Weights of a small GPT-style language model, trained from scratch on English Wikipedia: width 160.
Each number is 128 + 32 x the weight over its row's rms, rounded and kept within 0 to 255. Layers, rows and columns count from 0. Numbers have three digits each. The size before them is the row's rms in percent of the matrix's.

# layer 15 MLP down (transposed), 640x160, rms 0.161, rows 571-582, columns 80-159
097:138123185074101147172137075114066114138138140180142116104126100121151135061132111138117102160148089065062137194142110107148148166102159129125165096083088098138137167129156096092140129158162095068194200125110154121153071160154127135145123119
098:100083136147109178149125134131171071126133000173108159078137111133117111164160121145148157094121149135174135095144183113168098129106044138146149119108096108123176098120158152153160122120076098160142150148129122090113219136158159099156142081
099:137142111122109186145099168094178136123132133142098119081175126039147102167132051155089177126125177135125158130170128097165108102120165102107157128155120143165114143136094070195122150170090134173111140107072144202182149108114085147196128150
103:060171135121134137185131092124135159152111143092145098116116092125123124168120140122157164109060130138129182084148160104147088082119174082156114155179143085150134140109108154167161087098140056122055156063085104096125111142152108090079076121
105:153121155186137187113096100104110118137145169155161125126089072097160152135145105140128104076162073101140102132183152146154124086098062125182192127033193110096104080114139153126142165148122172133140072074131126133114093110102148095130126138
096:088101161087157179110155151122135102122078228131114076107141139153126133158144122136116143141168161102116129129179122075084177106163089147077084073138105129146097097149110139142165096128109116139124144118171114191118127106116134114140148139
100:139179134142082211131157098122124086128158155065143118111077103128138139058140141166147112147130109118105152150129074098119104148085141188134070128119142120123187149103115188137187140146199163083117101140059165110167160154089109145114168123
111:138167122112127171179086176114159132132116140090194138157180083145123163161127166081073111114098094105089101069146075096106161104062171119090097135100084141102174137107126155184129125145128144111097128125096193114163172146162083130133169148
097:163105160107137090048139113137081145083040152187108100110104179144124157105150083157114161134135129154143172087082104137178131133183139100110121130148081093191093101184068150174079140162181178137129146123148145171104107106103117164105128168
104:098144126101123190018181098147108109133114162110183169105199088119150170123128138143116182126105144063099141129172136192161093100173159168101147113099113128048197185126088144159131093124127143144106159077124114126166129096132121130087103146
099:165150177170079091147159081120179127148136108103103184093125078121094151146165134132168095124092114167123133105129182145146149141142168106168048153160119116107104074122096169120123128103106098164133129098142190164160130071093110099184102165
100:091166130141164096131117169108125137146135143157169077101132097111095132181086147089155202146201123094158097096199131113118070096121133108121191145066108110108118167112070147186156176150112075111117155117179095139151135129150203178141112099
# layer 15 MLP gate, 640x160, rms 0.166, rows 572-583, columns 80-159
093:202111104104135151176139118101094078112135147100160085146143131155119099160128201128142137087107079105095089139124072120092118064168139118159091092101116096140009101138167130078115156145201142073119130107173158203125135150118152070124133135
106:188095165116127118125140062124159131091107165138116148077109160145143195115127169159174124160108136111173126083108135115143088110107088192190168165084132084153134167117146160115120168136163110137071185048143116137130111042115192117127152120
104:158117136169116159171066075165119174081113113108161118171131120085123164128178083092123156141099164144153173178156133118135105128091140125123116131107113112095114134128099169096107080192177143127111075132119115111153142097131089163126175122
099:117105151122116110109096179141144113111143108142184122170125121133114077106123115104149150115143124130133171174135112065083127112154152139096034137165090106126140167123153094112062077079141106116138183126109161121178170195195176126144143159
094:158112122109126133148154132125080190134165174086122117145166166138130132121126159164093115203113118055137220085114116104072170124118130151117116074151131127081120135160126165165161086174063198132158089124136125147164085175112110122127127177
110:069100100072182076099157164102112066135136124141135116053136152123103165120119071129125075166118137101134078146139124155143096107092152109149143164095136089180096177196069090140185131126187133142113101150158146108167067104140127151203146157
104:089167140085099057102135169133124105176172204137162127063091158131112136120113083094156080129141135139124157144143139080126144125190089074160109144164122120149124144177106095091122033118117101144160143120061097123111128137076169136141166145
094:137104119102159092122103179132150092129170163132100194122072137119131085168131141134142160167146095075108179137154141104164099175108023143134141086112154194132128071148164160147214068135026118127142081124125080169110112112132136095195111120
098:145091112065080046096162133115139105170146167161178138128144106167126093104149121134047111164099119147099120139112150122073147115129096109165139175119123119134136126159101143113130126185123123129136172121089176157172117135085163148159186143
100:083151109173155102127113160102149232099115164092100179092137156144119111179123125116151118161184145116113118106070113088141142108152113171145089114161038171081111116078145144176158071099133129169114164080165167124171149131118137102130167137
102:072145081105146133127134145161155145201042137105170118166078135124129116149117191117156137135185145149096156091163097119066105104129083104149136153108126104151093115143156160167108137143097098147163155131129147115086076180182146126181167118
096:076065127137120149150107136172122095141148160097199107123128075118084124183156098135156148089145084149132175130088100175109131123106155139182119064107139148178182069144123110066115100167106137124124193150132129172145137089134088153177121181
# layer 15 MLP up, 640x160, rms 0.171, rows 572-582, columns 80-159
096:186160152125131104100145158177126127090123136114095079131117132130138153105160156201185105131100118118179076124064139111165148187126097151145128132135051211210100156109108125116096141103120111182151082077139101123173107052095109156147132089
104:131163120158131165115104113135114162136094144110180127139180169125102177081136096088139121167209128106111124112064063169096120151106087159141116095157097102131107088161124143120167157129199160131207177163092137239155097122147153178131127113
100:112177163095086133111101119130082072148141105169108095169135156087104080097101120131133143190078190101178097146140152089100172066122033100093153112105152111140139052136143076077126123150128143144078106139137100113182132165163102171162112131
100:150139087141184161175120107131153124104136156087114129138185132155109164126101105137094153079141130085110123113037074096197119103173154178103109162159193148109157143063185082180149116128071158116097116095148107105098154136109158160087081128
098:145159051130160152143121164137073176165110156114157126144149107154116072135115092101077166112135156142166176137102127115165143111120156129160097144077135136129107168120133120115101109113161176173122130126121102082152116127081090108085173156
109:176172067087183181093118095098112137113096065108219119119152115123089111148162162160152166158131146151116146146062120142107139034106141155157162169107140159153135158110094177163188180086111104117117083124112107145108140088173141083104093135
104:161157120100120124138091125140129103111154129094132123117109113116150169125186153142087063148060135169094158140113037078083132118160156141125161073140116108071149066070153171107149155090118133104159136176068178103204115143140134069153140105
099:188125185131115141171090086148105176167159136083088128182150079095114157149120145127182091124162127119062138172115126197149075103211117115102096151143103156107161150158103089127107101025136131117146127165145099024156133165119106138086128124
100:081129117044184126112155152121111180106144132106168144081149147116089116134136132144127177109060100073147170165152079135137071143184154158094123159123126157125156089123143120145128115152136101147153129206090144174099065069138132084114218088
102:081157149180130109124111098089151120123157098044135129124109101141123080109148137128127105135171133062139113093123081200176097107104122131168136185170153144132119117122169120190157101114199176113143099114073130116103175039148109145121190078
100:098117169129113158111087123153134134137146155160197099119113151148123137130118144093144170111104136078151134163174113160106099062173133135093153155110084146204163129152119086120095114202143077153169128123146137148119069146197153147156188085